Part of a small language model's weights.
Size: 2 heads of 64, vocabulary 7817.
Architecture: RMSNorm before each block, rotary positions, no biases in attention or MLP.
Training: 84M tokens, 5148 steps.
Each number is 200 + 30 x the weight over its row's rms, rounded and kept within 0 to 999. Layers, rows and columns count from 0. The size before them is the row's rms in percent of the matrix's.

# layer 7 MLP gate, 448x160, rms 0.174, rows 185-198, columns 0-79
100,277,256,191,191,241,162,196,170,209,183,210,144,214,175,225,227,202,186,218,211,200,203,197,151,174,198,246,243,169,214,200,253,247,231,199,219,165,194,242,211,277,179,185,174,167,185,204,208,177,157,200,203,218,232,153,225,163,230,178,197,208,171,177,224,213,202,169,267,163,252,251,248,197,172,199,192,203,169,247,204
091,208,222,220,212,166,225,194,170,187,194,114,162,256,186,184,187,177,201,167,202,187,206,224,183,175,261,172,223,198,242,213,213,185,217,193,206,201,224,206,201,211,211,167,222,197,208,238,200,210,195,225,147,182,202,208,218,203,195,195,201,164,165,223,223,251,192,197,200,191,150,183,179,239,191,178,222,328,223,218,183
087,215,236,230,214,221,226,179,158,192,206,165,165,183,172,195,210,232,208,197,209,220,217,203,168,172,225,216,178,178,203,140,169,184,228,213,229,213,219,262,229,187,244,255,227,248,183,276,205,241,187,214,225,247,209,201,208,223,187,189,142,210,160,214,216,200,180,215,214,164,252,197,182,209,263,212,201,186,200,176,157
078,200,222,161,199,176,172,203,193,192,187,154,181,200,201,225,199,222,229,166,197,179,206,219,233,200,212,211,198,172,216,241,214,212,200,131,181,167,188,153,228,158,179,189,254,198,219,213,203,171,233,237,227,254,192,177,143,211,168,238,211,217,198,249,188,258,142,215,168,165,228,220,162,185,210,206,189,211,203,184,214
102,189,217,158,268,174,183,188,249,129,147,233,213,213,205,166,237,145,234,233,191,216,212,257,205,207,182,242,212,167,242,217,213,221,254,209,199,220,194,140,164,196,232,189,182,170,155,193,207,189,226,188,246,148,246,175,247,225,188,167,235,173,180,184,212,185,190,158,191,189,217,183,171,226,281,221,205,226,216,196,206
099,182,210,223,161,176,213,209,160,223,152,201,186,192,220,133,268,184,115,199,199,234,187,216,223,233,236,227,178,229,149,207,244,260,201,217,163,166,171,231,156,199,249,236,240,239,193,193,214,192,250,155,247,164,195,209,213,215,188,212,206,234,209,219,147,200,200,208,202,262,240,187,210,191,182,187,211,192,245,151,180
089,195,246,194,251,213,215,215,231,198,184,178,243,192,164,165,193,222,167,166,269,200,202,234,189,169,214,188,257,210,157,195,220,237,208,189,200,188,203,207,166,191,170,225,266,199,205,180,233,181,224,181,207,240,150,228,173,199,199,179,219,225,245,177,161,191,180,186,167,229,255,143,228,169,183,229,207,174,221,183,274
103,206,159,239,177,223,197,156,143,245,230,140,219,244,218,212,199,195,144,198,240,202,175,212,219,242,242,226,195,178,167,195,211,191,153,204,228,253,171,244,214,249,202,154,145,236,163,210,244,197,186,273,220,218,193,191,181,251,191,195,188,221,165,139,186,185,176,189,154,208,190,202,172,240,186,197,201,205,255,184,213
109,202,167,225,197,224,118,170,193,202,183,195,193,171,240,157,209,232,228,240,211,183,149,222,154,272,227,258,206,185,153,232,185,279,176,175,179,224,199,224,189,154,206,178,193,236,167,217,184,190,198,206,220,190,191,183,161,160,252,178,192,232,249,200,204,213,221,191,200,214,143,217,102,156,166,166,163,171,204,199,198
100,169,221,176,162,197,190,203,224,205,245,198,238,188,206,170,196,224,233,251,158,177,132,209,252,174,206,201,206,223,184,268,220,244,170,220,210,206,157,213,176,227,195,225,191,186,212,239,182,221,120,178,271,193,183,147,191,168,207,120,225,149,156,203,143,232,187,154,203,197,180,176,184,253,253,211,170,235,223,195,254
098,211,264,205,176,161,154,224,194,211,200,216,176,178,170,196,150,202,179,174,190,183,240,195,188,215,279,174,182,213,163,214,179,196,176,236,253,173,187,192,209,250,230,232,210,256,203,220,189,196,165,222,189,218,229,206,209,240,220,230,172,213,219,180,200,221,208,185,191,140,180,217,239,219,238,217,212,204,186,201,188
104,177,231,210,222,287,167,169,217,226,146,216,199,198,224,143,191,152,195,196,174,187,168,172,175,265,221,201,209,265,200,204,160,167,217,194,209,146,221,230,182,297,251,196,162,176,153,195,193,167,223,194,212,181,227,183,183,200,224,242,205,207,185,170,205,208,195,152,187,160,187,197,186,173,159,207,200,179,281,168,162
098,219,246,197,240,185,227,215,173,212,160,206,219,148,210,205,175,179,235,232,188,143,208,193,188,247,238,175,206,195,241,218,194,153,166,148,247,154,228,188,180,185,188,239,220,231,223,156,187,146,189,223,211,152,193,174,160,191,171,216,211,229,205,213,171,159,274,172,228,212,212,217,278,172,234,177,203,232,195,214,189
092,208,183,229,192,207,190,203,201,220,195,265,184,207,194,189,136,188,183,203,189,236,241,158,251,196,166,194,202,163,228,210,214,138,222,131,196,214,309,203,167,227,218,252,175,197,130,203,206,205,212,235,222,186,167,237,179,209,176,221,183,220,206,188,243,211,200,237,160,172,186,197,179,127,228,133,245,191,210,222,179
# layer 7 MLP up, 448x160, rms 0.167, rows 185-198, columns 0-79
098,220,211,184,180,226,226,199,211,195,206,229,131,181,263,217,185,208,223,171,177,229,233,226,201,179,192,158,233,193,218,198,177,208,226,255,238,180,172,227,150,235,213,213,225,182,160,199,234,174,153,196,218,222,177,165,244,233,211,183,237,199,153,195,190,166,184,192,147,234,205,183,182,193,222,212,242,168,195,178,188
090,232,155,204,235,196,208,176,221,228,204,206,220,199,210,209,248,221,188,221,204,199,172,138,174,212,277,207,176,195,162,204,198,201,143,211,184,178,155,143,210,141,186,179,183,221,196,226,231,238,193,186,116,226,181,179,189,262,206,191,187,163,195,170,203,183,178,193,198,221,147,173,233,161,222,181,211,165,154,209,181
095,227,205,154,191,197,252,202,171,193,177,198,204,171,233,172,136,206,176,200,174,243,170,195,225,122,185,178,223,191,165,203,235,205,151,157,173,176,154,246,175,186,172,122,222,134,157,247,195,232,241,273,211,213,192,251,243,178,175,138,215,177,194,226,176,230,215,200,201,239,180,194,229,131,197,185,164,167,172,196,167
083,245,157,175,181,217,243,185,169,238,197,187,153,188,198,217,232,152,225,186,187,210,223,214,152,145,152,202,192,147,230,191,207,228,195,130,172,178,241,198,199,175,224,205,216,168,234,156,217,155,142,224,210,224,213,183,117,261,219,170,213,243,218,194,195,228,203,148,198,156,214,195,197,176,179,186,248,201,232,196,228
102,180,176,203,213,196,177,151,170,227,215,188,183,224,223,195,201,200,192,228,154,219,246,179,220,205,245,216,223,149,256,160,220,176,202,182,158,172,206,224,173,168,160,236,206,213,197,177,230,149,230,217,172,249,217,210,216,151,211,222,182,237,201,288,167,186,197,189,189,239,188,191,213,174,210,208,234,230,188,232,200
098,184,242,180,213,201,148,198,209,230,186,221,170,246,208,173,230,219,182,181,222,189,195,176,168,210,215,208,168,160,176,233,233,224,168,233,192,175,185,190,191,211,200,172,192,255,171,217,233,201,153,171,209,138,216,161,202,200,172,170,177,177,220,195,189,209,224,221,210,217,240,176,240,169,211,182,218,156,244,210,151
091,232,249,190,254,167,223,192,175,224,204,180,233,153,205,238,218,188,178,215,209,188,242,189,207,227,248,239,210,148,207,197,233,232,184,233,190,160,208,165,234,147,166,173,156,147,191,178,184,178,175,195,224,163,211,218,199,227,229,183,181,202,235,173,223,244,187,210,215,192,219,151,183,137,135,163,181,182,138,275,262
103,218,157,227,146,200,199,179,193,258,243,202,246,224,225,136,189,208,177,200,177,187,179,248,155,204,185,176,139,219,203,203,187,161,199,178,212,249,244,244,233,195,187,207,213,177,219,216,190,214,183,222,203,231,195,225,192,211,256,221,204,147,193,203,188,221,223,228,173,221,202,205,156,229,233,199,164,255,180,194,240
100,211,207,157,178,176,159,216,219,199,198,199,240,213,181,207,203,247,196,182,224,208,189,196,134,196,189,242,182,195,181,154,233,210,172,202,198,174,150,160,198,201,194,150,247,192,206,210,221,168,206,161,224,148,180,264,195,168,154,252,177,223,141,235,155,180,208,136,210,256,186,234,191,223,198,255,172,178,218,232,183
093,160,192,197,193,142,204,226,207,213,205,240,121,218,223,230,203,180,164,201,193,177,204,176,285,217,178,195,155,186,185,245,213,192,204,173,223,198,162,193,205,228,199,179,194,246,168,226,193,243,210,260,147,198,217,171,240,202,119,142,197,188,222,201,163,220,198,263,154,202,210,224,245,198,193,210,177,204,181,221,217
101,213,159,162,206,271,243,184,186,220,220,199,188,193,157,216,167,202,199,221,134,205,248,172,194,181,197,277,216,197,243,231,190,207,193,210,220,222,213,200,202,180,211,212,202,217,270,192,184,199,159,169,167,165,215,179,204,194,241,187,218,165,184,235,204,152,186,194,229,221,205,202,199,281,244,247,186,147,267,164,224
103,196,235,184,238,206,207,136,240,263,142,165,199,175,199,204,196,238,276,199,189,226,159,179,182,188,184,218,182,202,155,226,135,197,191,212,260,153,178,198,190,244,179,260,204,221,157,156,187,199,191,200,201,239,173,208,224,203,171,253,223,193,224,197,213,237,188,188,172,230,184,193,217,161,229,198,162,220,240,200,217
095,195,156,243,226,222,269,193,212,195,225,177,211,193,191,205,165,173,201,188,236,256,164,219,199,185,184,204,214,184,162,208,240,165,198,183,204,245,207,261,193,206,209,203,204,138,163,226,229,205,187,223,189,204,225,210,239,171,202,160,229,134,141,200,247,152,177,199,188,191,182,211,175,245,195,148,153,172,207,210,241
103,163,211,205,173,217,243,177,215,205,173,192,226,220,165,195,205,211,194,219,131,186,200,176,175,139,178,210,189,258,205,232,156,172,183,236,153,242,192,186,233,221,183,217,213,227,188,206,235,160,216,193,169,194,143,165,199,189,190,236,211,142,240,188,244,170,147,186,193,155,222,151,182,182,282,206,208,203,219,244,217
# layer 7 MLP down (transposed), 448x160, rms 0.16, rows 185-197, columns 0-79
107,168,159,231,191,217,196,177,220,187,170,208,190,201,231,212,189,205,218,182,254,140,234,235,193,181,245,230,192,227,168,140,209,205,145,188,240,156,246,190,177,243,221,191,175,198,170,292,171,242,221,222,249,162,234,237,219,184,227,232,193,206,238,243,199,206,165,209,219,170,179,182,160,166,209,186,167,210,232,193,210
094,227,207,216,185,154,215,200,201,236,220,217,193,254,219,205,208,219,191,165,218,176,219,218,274,181,202,162,190,152,157,222,230,181,219,168,188,233,220,231,185,182,250,226,189,143,196,212,227,188,205,197,211,215,159,226,211,204,239,196,150,214,168,148,172,172,152,204,220,190,269,138,142,208,246,184,210,248,228,210,171
086,201,251,213,181,228,263,157,216,218,131,202,164,216,204,133,209,155,226,209,219,224,228,222,212,204,226,256,197,197,194,240,186,279,173,189,159,186,223,182,200,210,198,211,219,180,206,203,211,172,273,184,179,235,139,221,194,183,204,260,233,176,202,175,195,137,163,191,212,148,210,211,195,240,223,167,185,172,198,215,226
090,164,184,194,218,195,155,231,239,154,206,236,231,210,203,220,209,217,190,189,193,168,278,173,230,166,149,179,162,258,196,176,177,166,222,225,164,147,230,180,209,199,139,219,153,171,244,209,214,182,206,214,193,180,180,168,210,254,168,229,194,161,190,216,239,268,219,176,226,158,193,176,172,184,184,204,208,223,162,256,190
103,260,215,169,171,264,143,231,222,258,201,199,223,176,198,238,210,212,201,170,224,251,234,218,166,206,181,179,189,205,176,199,204,145,186,244,149,217,223,238,181,217,197,143,197,247,200,215,160,186,205,196,224,253,208,231,152,180,182,293,205,139,189,187,208,221,183,193,207,199,213,182,202,228,215,123,247,229,210,188,214
101,164,174,207,180,167,199,227,243,185,149,214,234,224,179,195,243,173,127,195,180,206,201,200,187,237,153,236,209,167,139,188,224,171,249,216,172,124,211,160,174,209,201,198,152,189,188,200,201,195,181,215,188,209,162,259,157,177,207,203,186,207,192,227,215,196,225,215,208,174,199,221,242,155,191,159,193,174,223,232,139
080,198,170,180,211,217,97,207,167,146,204,182,221,214,244,230,200,219,230,148,214,187,193,187,150,173,131,97,205,233,191,166,184,132,251,177,177,208,203,186,178,201,153,201,175,190,220,148,179,179,200,202,213,175,230,177,202,238,211,197,157,195,201,208,202,197,182,201,175,210,206,237,221,195,200,165,211,214,189,180,201
101,201,197,182,178,192,196,244,247,186,166,224,192,209,205,142,185,224,213,241,188,239,154,179,195,163,179,218,253,239,212,242,211,189,183,208,216,179,180,181,197,218,169,222,263,195,260,211,190,180,197,209,217,213,215,205,156,194,202,177,278,241,197,151,229,202,202,237,208,241,135,192,225,154,190,230,260,181,207,165,162
108,198,222,209,172,189,276,214,256,209,189,201,203,236,175,215,232,172,193,267,171,149,248,216,156,168,212,242,215,220,211,219,238,153,180,216,239,169,197,191,191,187,187,225,223,207,212,215,216,189,230,169,208,208,189,182,232,198,168,253,215,173,196,195,185,196,150,167,118,169,163,182,239,228,236,154,213,240,160,192,187
096,235,199,213,257,198,241,216,247,185,230,211,224,181,204,200,236,255,180,194,195,165,211,174,234,170,133,172,187,233,193,199,175,174,174,225,195,200,169,127,169,233,253,161,169,178,177,212,191,177,208,183,229,203,171,178,191,171,228,209,160,202,172,167,205,219,204,213,179,159,200,164,114,188,185,155,212,211,183,184,187
080,182,181,131,203,234,172,213,186,168,191,211,211,200,212,194,177,223,262,259,151,186,207,184,209,200,171,215,188,202,204,186,199,159,278,151,177,201,223,234,241,215,156,187,189,159,229,190,179,225,186,173,233,181,213,170,207,269,229,193,129,225,161,234,189,251,206,207,181,204,218,211,168,196,158,194,201,196,176,167,156
104,192,189,216,213,190,138,177,244,207,159,209,208,214,160,148,148,209,212,216,191,227,179,205,196,188,214,209,177,192,158,194,207,199,220,182,233,134,158,264,221,202,192,184,200,237,208,218,163,215,167,180,223,243,243,217,225,235,198,194,213,238,205,199,232,216,208,175,159,195,221,189,234,135,182,219,161,207,240,208,223
086,182,193,185,177,202,130,215,209,185,183,212,170,193,218,196,238,177,233,186,178,206,225,203,143,174,176,185,205,222,129,158,236,176,216,189,178,182,164,149,147,246,221,162,215,152,189,172,215,203,227,211,245,252,191,175,195,199,217,177,179,226,172,187,169,241,206,253,227,130,227,216,152,181,191,205,240,218,201,172,179